{
  "rope_fraction": 1.0,
  "bias": "none",
  "train_tokens": 110700000
}
Each number is 128 + 32 x the weight over its row's rms, rounded and kept within 0 to 255. Layers, rows and columns count from 0. Numbers have three digits each. The size before them is the row's rms in percent of the matrix's.

# layer 10 MLP up, 704x128, rms 0.139, rows 136-152, columns 0-127
098:122092145141094087098173115137135117067137138175143142080106085167146112180127098169166145150181143176167097100131135129085184150140144156121129115108147154169135135093128136104121080115133124154147153125150092096092183104140180155055151158130161148097163184103054128132126098066110130159123061093150117081122122115206109110087083083095132131123120191131185136151088175159174075142146
101:070147137156149171024139134109119084139165084121173081124090079084091114103163126142127051110138149157122072152139160135132116160151146142071095153076052106137140147150090110152155122124081105123122109131118104163111087129116145098171135088119135125116143095160119105125151109120120156191108182166152075084103133134147188169113159062179134090116157107084128175111094115167165168084129
094:115136121067100101159165073087075097132132095090086127101148088130145120198155154086148060099075151116196170112167133126104156085133101156134077144059159143121163096141175129128056161124115062111123105143126109101173123140116106138184124161099167142134147135129189125149081099117121116151129138100135174121130139095119183164148091088162071109133154138147067160121166078183089134154117
098:123150188116037105136151131073186128160105162131140186093185154095134146109152113128164106111135103117151140126147188115112146019139110091109077092047167185155121152129140146138107169110114179125086092096088159124121108144119149131114115085157117125155083151125177173117138089159151061101149141111121180142151103188143135122085150131113115081166149093102104151106113133088090153129168
103:121130079175095140163046120072058158116138113138153145133129110044114167121155132120104144089105191192156115076207124125201144121132168128131145073091145122193151149115135126112127128086100216111123125123095113039048138146086142124114160163179125130129151139121151124107101153167094099149162119107121074115146108116155125121131113130140160132164137125154130171120146173124101126176142
099:119168098123102099122093141137183095131158157158093047128151131165123141179099110150115138185217189137089053135130163111098100139127157165110112098110118141175175062115093133103174102132205128158151096227115128089151151188163158116128132144117133152173144151127111104162193116180120079166137165158125136150127152144146132105165095097136095132089135176124121170163107127135130102140130
103:050174144185154100100154094080086175147122173103142107135077114090112117102106138114161103149167098159119157158093135128140080151109108143107145143119064098104175140096142113084116137148165116158156174100124119124115145110074110120156168179208070185093118128118112109178203142121113091069165123147134167132111136128122116127090066106125173144173161058094115092123135117101148157060143
086:170252122099107105079105124051114170089128122184080140086165145094077120120181042194158170132171106130135115177133167149150117098121154091123088120126112086117111143134143111121165125129149124158099142138145120128115066184156123154105113131139094145161145108103077102163116105130118192078186139100142107079148159142117110110106136092119134111097087131110139178083156099146167090150142
112:155150054162186170115091100108117091112164090133172126176142117164100084119173101134122114128119148109121145189120091110135074111126131162156142152100153114133113128079151177126118114112045132075107183134109084147110114159073111107102075103169063053147131099154097125149146153107101124211145084175154135102109111100154129094074153169157131200138104115118149108117164102103105112080171
098:186192086103139132079096156081155174142147180118165160089104089163163129153113142054162080103159159161189137121128119089050145124132097133082169170122125121157139114169124134133144137142159147152143103111145160147093091129175102112189139084123163134162134126191062161158151110120156135128122159143138113089049150152118121201144107106140126089163129189166156106104170081130172121099123
103:098138181111045081112105164192110156141137141125183116126184095131123113122148146091119137096127133093166159166103142122160100103109127037097095197095094159084134136124149133113104156071083128091132130146096113174138165112148078135097161171130206069068084153144150147171148092148101127158134155156124099182123145170123163128096121105055158122062138107097145108135123141104113136178116
097:144134116114083102136098136186144124151140089117122124130143114137099116122178091115095118098176153094042126052099173133112164137162145155117150131173171105159137163090128118127124090160144127161123131062130122122101116157171113143158114068164164189137076151174100180100133116100083063119195107141146157108141106179157102097045150119128126185086188125104144103154093092146178071109147
100:140165095176140126164133109116127197113077108159152144035129098092098121148117109103164145122104144153145120141109103136143141136114135135110180172147062158154100067093124167188176197081110112157127153155108123140128092105143114075126070141163163129179092106103147118189098151078146104147119132094140106147105164117138191167162098122196102197105109179072134116151143125135089068127101
105:165116069098096137147117145087146104110103097156111140150126158196123111145100134094133180103092128124091201092177086092098157141114169115154149161112112154100148126124151179167115143140094206229141122091131156135187107174114068119092092140196159181150166136126114136113156164110169155132129096162109172160066143149146149117142141077103155131165168122135150079141087075085113104141143
095:052153141128161133159172072106079078111138106111028169142147139120120134118100154135173156104112113127103068104122104162116104104192115127074103083102108156129124166111137169123115091119156137148096137153041102141070140186188103106119126186130134134155120112138163112152167130144049148097215099130133126120099121138181100091151143133124153167171131121168091112148083132099113180133132
100:069134137088159122130107089147085192108124163155130069150112091142098132125121052094117119181122106090125161152131184160077083099175100124102169115096114145157111098106133125108116142102057155125120152132115124191113172130084136087098118130156186151134180104077118100119086171167129182139113143176081113135115101187110107168102114107060049101099169132143162132147153089142172161163151
098:184100090134132099135077145152128157177171088126130168151134098161157114060117158193108173200201137094123135133092199115143168111170086086101088078114093068150131142106082120142128138123122134118144161153102143170128138170141147109118142197094107103153154150103134132166094151120109149076085152120197120122182127145174084138037128064102120111105130144133156123148129126097149132116085
# layer 10 MLP down (transposed), 704x128, rms 0.135, rows 136-152, columns 0-127
099:105155140123121199110116159101159136139128134230144150112129115164162142168148154184068137167116132089157156133154116152155105133091114160132165183065134140206125154107108116121116091088135155100140117124072123112093125109093124141161122141148123094112079070138101115134134158042128109082130162170086162102127173127153126100117148103106197159156091087185134102087100058116164175086097
102:111098158108102096140156137160164093144144128154155195151121112161111122067155090103155166127139092152129139105107158097110140139113144131130151140135089088102121112167206155152108114129145130186117221065139110156134096152198100157109158154117172134190138148151155081185108098120157168146126091098110092154153070104077098059091132144096145151110188142067102089180101187145091124111137
098:175153152137188109107114102138114122145117119126093127145123199122125077122139136081093137079087134111070096195096074158134082113148114110139151058125100111095093093143098163142100122179121109164149143125130110114071121097137154121091095135093166140166128167178159135111079118095100169110157139071178089068104099150130165090145131098121137148118199140131194137109063157195131083069158
101:148119105121176136114128099133137177112093112135138104152168164084107110067144161153191141090108126113158145127114133126097157172147130083163177158100195120140169120104116127159115138079127157186188147125150137102107110081203063130139097174116154143142126114175160141089160181092130172170128183132111110103178211091094147127154100156130145107115099167151185127216103149128125166120184
102:118129168186122144116129113139095131070119133114143121120111152108138115151122078162133096142157127065137136146100167086046170167164154114153067113127101139165127201113184174140141085117103149114148153178106139084156212103136097110122132111107097160132105168145138129065077162162107078100142147147102172132104188131041085158149179098081118165094106140164108150120150059115155114126157
098:125152133144146130076077146078148168128114143100099148126098118141145164131114182184130144138198088141171144185161167102094096124085162145096116153129087139131151113155122083061094151213126069194129119155150119128110144131103183148161095146115076189159113148148119115131103138067162151109147074088103159071191079129170120153121131143088080145113166125126116079107169141185171106136126
102:102132151159129151139162167102143114165090153151060140117134119129137101178115124107129142102174161167123109156115121139103143150171102163156152150196156130116096112120063130143134112188057066058144112133155134125107182143143156173148151143160106127049151157168103076153174142085109198179145144095122088090120070152196142147131119095169090170135082116107069108104106159146097134169099
087:171152127132149066161138175159089125112096144105136127148105148099127125079162133100105144108110157106130196138130092106174108113155149130144145161095110168206125087093171156108164107160109099087145104088115133086104218044137158110119165147202102113148143201104156104098102117109127161140090115164138148155123145168107119161154173134142172078095138157165115141180211157160114161147169
111:150112100157091108131123166160146107115092095134145155135148141176131069063147100085152180098164140101144165131188185109127158177116138135076137129175115177089148153183139118117150165129147195142130221111117181177178168138132149097166117118098217108194085092136155114125107079128148103162073096116179144126091164117132144160138153144178172117137132106156142138113123123151114129187116
095:039160139163105141186159119173132119139054110133128112117162098138118085064118104107111110159126148115113078101090094158160138166122138189168146083071102111115139151095146093159163157129145136130142168109123108212160148169100107135126137169131167118144116043137156127076118106148140114127138119142145120174182135081167089136140156143095200097134123060174142119103102178114109200147160
100:137145121161171147137121153150123115109131097146130154158104022166116102195148135129141085112143152134149102151170154150110197074106167122135134092088092154151092104131101077137182108133111086118127069180118130139095116169115176168090151131110140079140170074090138181100180154106124118077150062114101141081161140150125065061146121082118119113125127113110069156152094129125156115051134
098:146079141124138132155140111100102135115143182144118142108151175127120139108077122152171121066151131135115156116143133143040145110104094056155073112155112165100140105177112139154145132127110160171120167123065069107125178101091035123144162097125112140135057175157165090172141124151128171198148078131135116154126173137156161171179090145124101130132072090114106148152123148209137172099130
099:109115101160145037192156165127088148124129152114154151115143140157083154138084169131156124089120106138134084167077100083141141124113191187119199123142121136152162156155124160155170061090147103176117163094111172075131146188200146115125119134115084119116147130113104141077157146116157092087149218115118140098174145110115145122183168098126122191104151213144129129139128114141131117146136
105:137095126100077153106111119061119092087120108051150099128120173118122136080154158163127149131146113123114106081100059150154141217116134126083160131086081138118133158130058103125168141194157165111128090114163139099172084176060111123115117145119147079150096186135140149140186129145122135132123103155079188160102135148075121182102159112077099091101111075121121122106076131145114092082124
095:136083122158110075136151161144149134144092168088164099113160100101166152142120155198182112124149059127119192136128127125137097151176148137090119154182102168121119118212073128107189101117135148147190162179140158150136067118088104150097126093122126109126132099193111139147133138118152115100111099101108120097158211097087120147086128088092158104181106143125133122133119119138140092054042
099:115140081127146113109124111136095105102142160162115123080067080185101146110064144119148143104143091113138063166154119104097144152121156113122155156147129107171050142160130159131149149207182108099134082087127141127151128081157154167101105160101080127151195085121095093195156141105148169169134083138142137169073172105070128098123101152143065089105091179124145141161183089122108134140080
098:128122080142137109101143143086139101148135134178126096124123110074085066139112134121144143116054115114143125118164091123141070177114098128136130196103155091163124162140137128080161058164116123167099056126113128137151095114143081107078122173164121180205150104199167134134118148123147137120169215158103152164125134103143133178163144140188129142139099146068147149125146195094092125131060
# layer 10 MLP gate, 704x128, rms 0.149, rows 137-153, columns 0-127
103:098144181187113151085146073127157145134121141086187184137122161092188106133102154153132148109097177158124093093133137152177114161052136160119154132127098178168087131133160091103169099108115120062104127169047096125142104148123126127086142098112063168151173060143102111189143147133145107100123101163170131141097151156113149143126111106197131074085139094109128115118136191130153164145076
095:097175113111150133134163104130191184091174132093119119167087163074102087167129157144119151134145084126115132116125145056160093118195124159141130100077126094207166114135104121134110140163127166127174059131101085160180105140146135114121095124116114135101143184060126172124164144172156143089175124199125071210073125085168118137154127174105114105104127155156124151113127147101147129138079
099:124131090141131103069102135129161161163170123121110101127124119105135142146114170173086101165116145148051129157221149150116137178089156114144160063178147102148155115120127118160153136120172085132127107087133103170122082167185100133140127121110135182067098161078167126152136135130140118130197114115146154100140129096077194071163135057157190104105094117173143132136128068094148065142099
109:191134122160091129145119115110147140143123144098140171131129109075132187158107108076117078104195045166120103020160128136147122157121130043150138099111124130109123102032114124146110101123173137166159141099117102187117165154108062130109151104157091101179114052118158139130116088106146097160095144113144118121113158123105074143159169123174141172097093098129115152163138112129090138096129
098:150100144183106098097111139096182133116137147180204195198155128092163126151159116139129138157089128150106117111139145114149094127152160126088109110091076092140124078007164168148138135081166157149168128142180126106088068159176142116169100139090104153168111123155099161103196126121149116176093102110157142126109142166106112130105144116116130097055141100122118194163150172118118130125150
104:176099149130067098145112128166139194110167079168093083125136116110111153161118165108170100149073145137174136111092153126154156111170156056086064148167130119164129152112127089127102106140130137142109113147114127203138132164164107157118140152121108141118077069101089158114193149184114114109125156186162179113090119143117164156114111160125209148073093146183092167168079104095120131077123
089:090125103122156137158164144182148158129109171128153179120092130068161158113111180115082127076088168139183108073126092158149110179103184129133158166169143135113086110135157194092052169135069125119208170111105121108096166128124130109125051146115140121109149164106160108068180150172108066136125093114163094130155088129103120179140144192105148133151111145088124163153154121125115163124139
108:100197199088087096106107111148155097142179095068158158129050122117223094153093143094169107155169103157155148136085153156155129111072080079103150109124110193152074142137116108111166186122190127178169110152135102149112117083191093118115159142117129140129130185157113155123135143084153096149139138104169126138110149156115073118170134055109129139135099099148151134145142116082128120129124
097:095135076136138142177160172158101111108099113102085112133137116140168114128175122144185109117117096083096140157140071120170126146125094123180136087091103124157119137102151122165137096140120128120202213130128135140154146117126168178152118170149109127176132118180130136085156125122130087095095151182137047089162125113186165096111161154105178153110153102100111138136115238153088153175053
096:123174088094105096152138124176125116100110162106137118105189159051141150176177131099101117137168177126135077158101168143124117107063118146137083092091053158130106150160136119117129049147109110113076176096169133150135116136130160085125175136137157139165127151155155129073105142118164136057154160167148107135117125081174169135119157139150176150069106088119112116161175178097103161195172
091:153126161093115150122145165088132166089134164099107140095077159084189171159088190144084148132125195134131159143114104130120112106057044077061118083170083153111091140143128146110163134102132159134122181101103128130113155110139123093080163164131100098139105139122150132124210105171137157097134158140192151204163132150172095134104114157172180103103091054123123146132116120124127139113093
102:077137101108152195163088173189123081141175156116144122068126128095184108088119099143108114117157100167135100107179091162166091148105105150104116124122098123149100139184136137101161117209143154141124098141157168121140090160162111110097095090097121176167127118108123129106159156011164167157149104129115107108128149119147150216062121157113116130074110149054138118146122139140106161117154
102:119138120208108112089083102106134107206120138078068120130089156132144112132077111141170072123122127162101125074119115126084078205089116204177126123094093136122060140149126118153111100148195108071158116078098191175140166144155088166116147128129127129161090117153135148126095151111118113118159185114126095106095149185114109119096168139169151108080070123154126150165165156129148112131166
095:167085100158115071140099126127181140220089139124163129144081104166160127146137151142182170174142131134105107123132125117120151112133074116169092112110139105138111126116160155152170100136181120150132147114174189116145060102163088125108103118132171109128107120149069164063147062080197160101109139101139105089146125076126125156040133111141158148154130105110168150136157192124213113143101
099:115107126124051088182139172071142171119149105123194117135141184172145110128126112129119101135079176161186216120123125115166117128094105116204075146130135165188120176115114078190123142111141150139127156032124166145132132112107074134156133132135102126139145131119141130075129156107124085076161114149090140110161143151160101159185138133104134063152097140135146154134112184104165185156104
101:157211117095120138143119145169105198130121133108129143088109146085148158145097098117183141126115140092135129167106128132191113111102159161135104073106140139157092102149121105157084135130180173106128131158157134174122137091087125097203182087151080131121140109091131079134149150132153113115152058143102134123107151104103091069146164149097138069186056104118105089129064114062161101151206
099:114138156096105100106101136125142165135131131089126182101081108164092136160144117115148132171087124123109161132107062083102156169172145157076140138172185137127155069102163098119202126097174106151165133135158123139163152085143108097109133035165104112107192138165091101125145097075137148137091129126132157167151132131141160094108198052169121121152147074089100130155079171126178063145148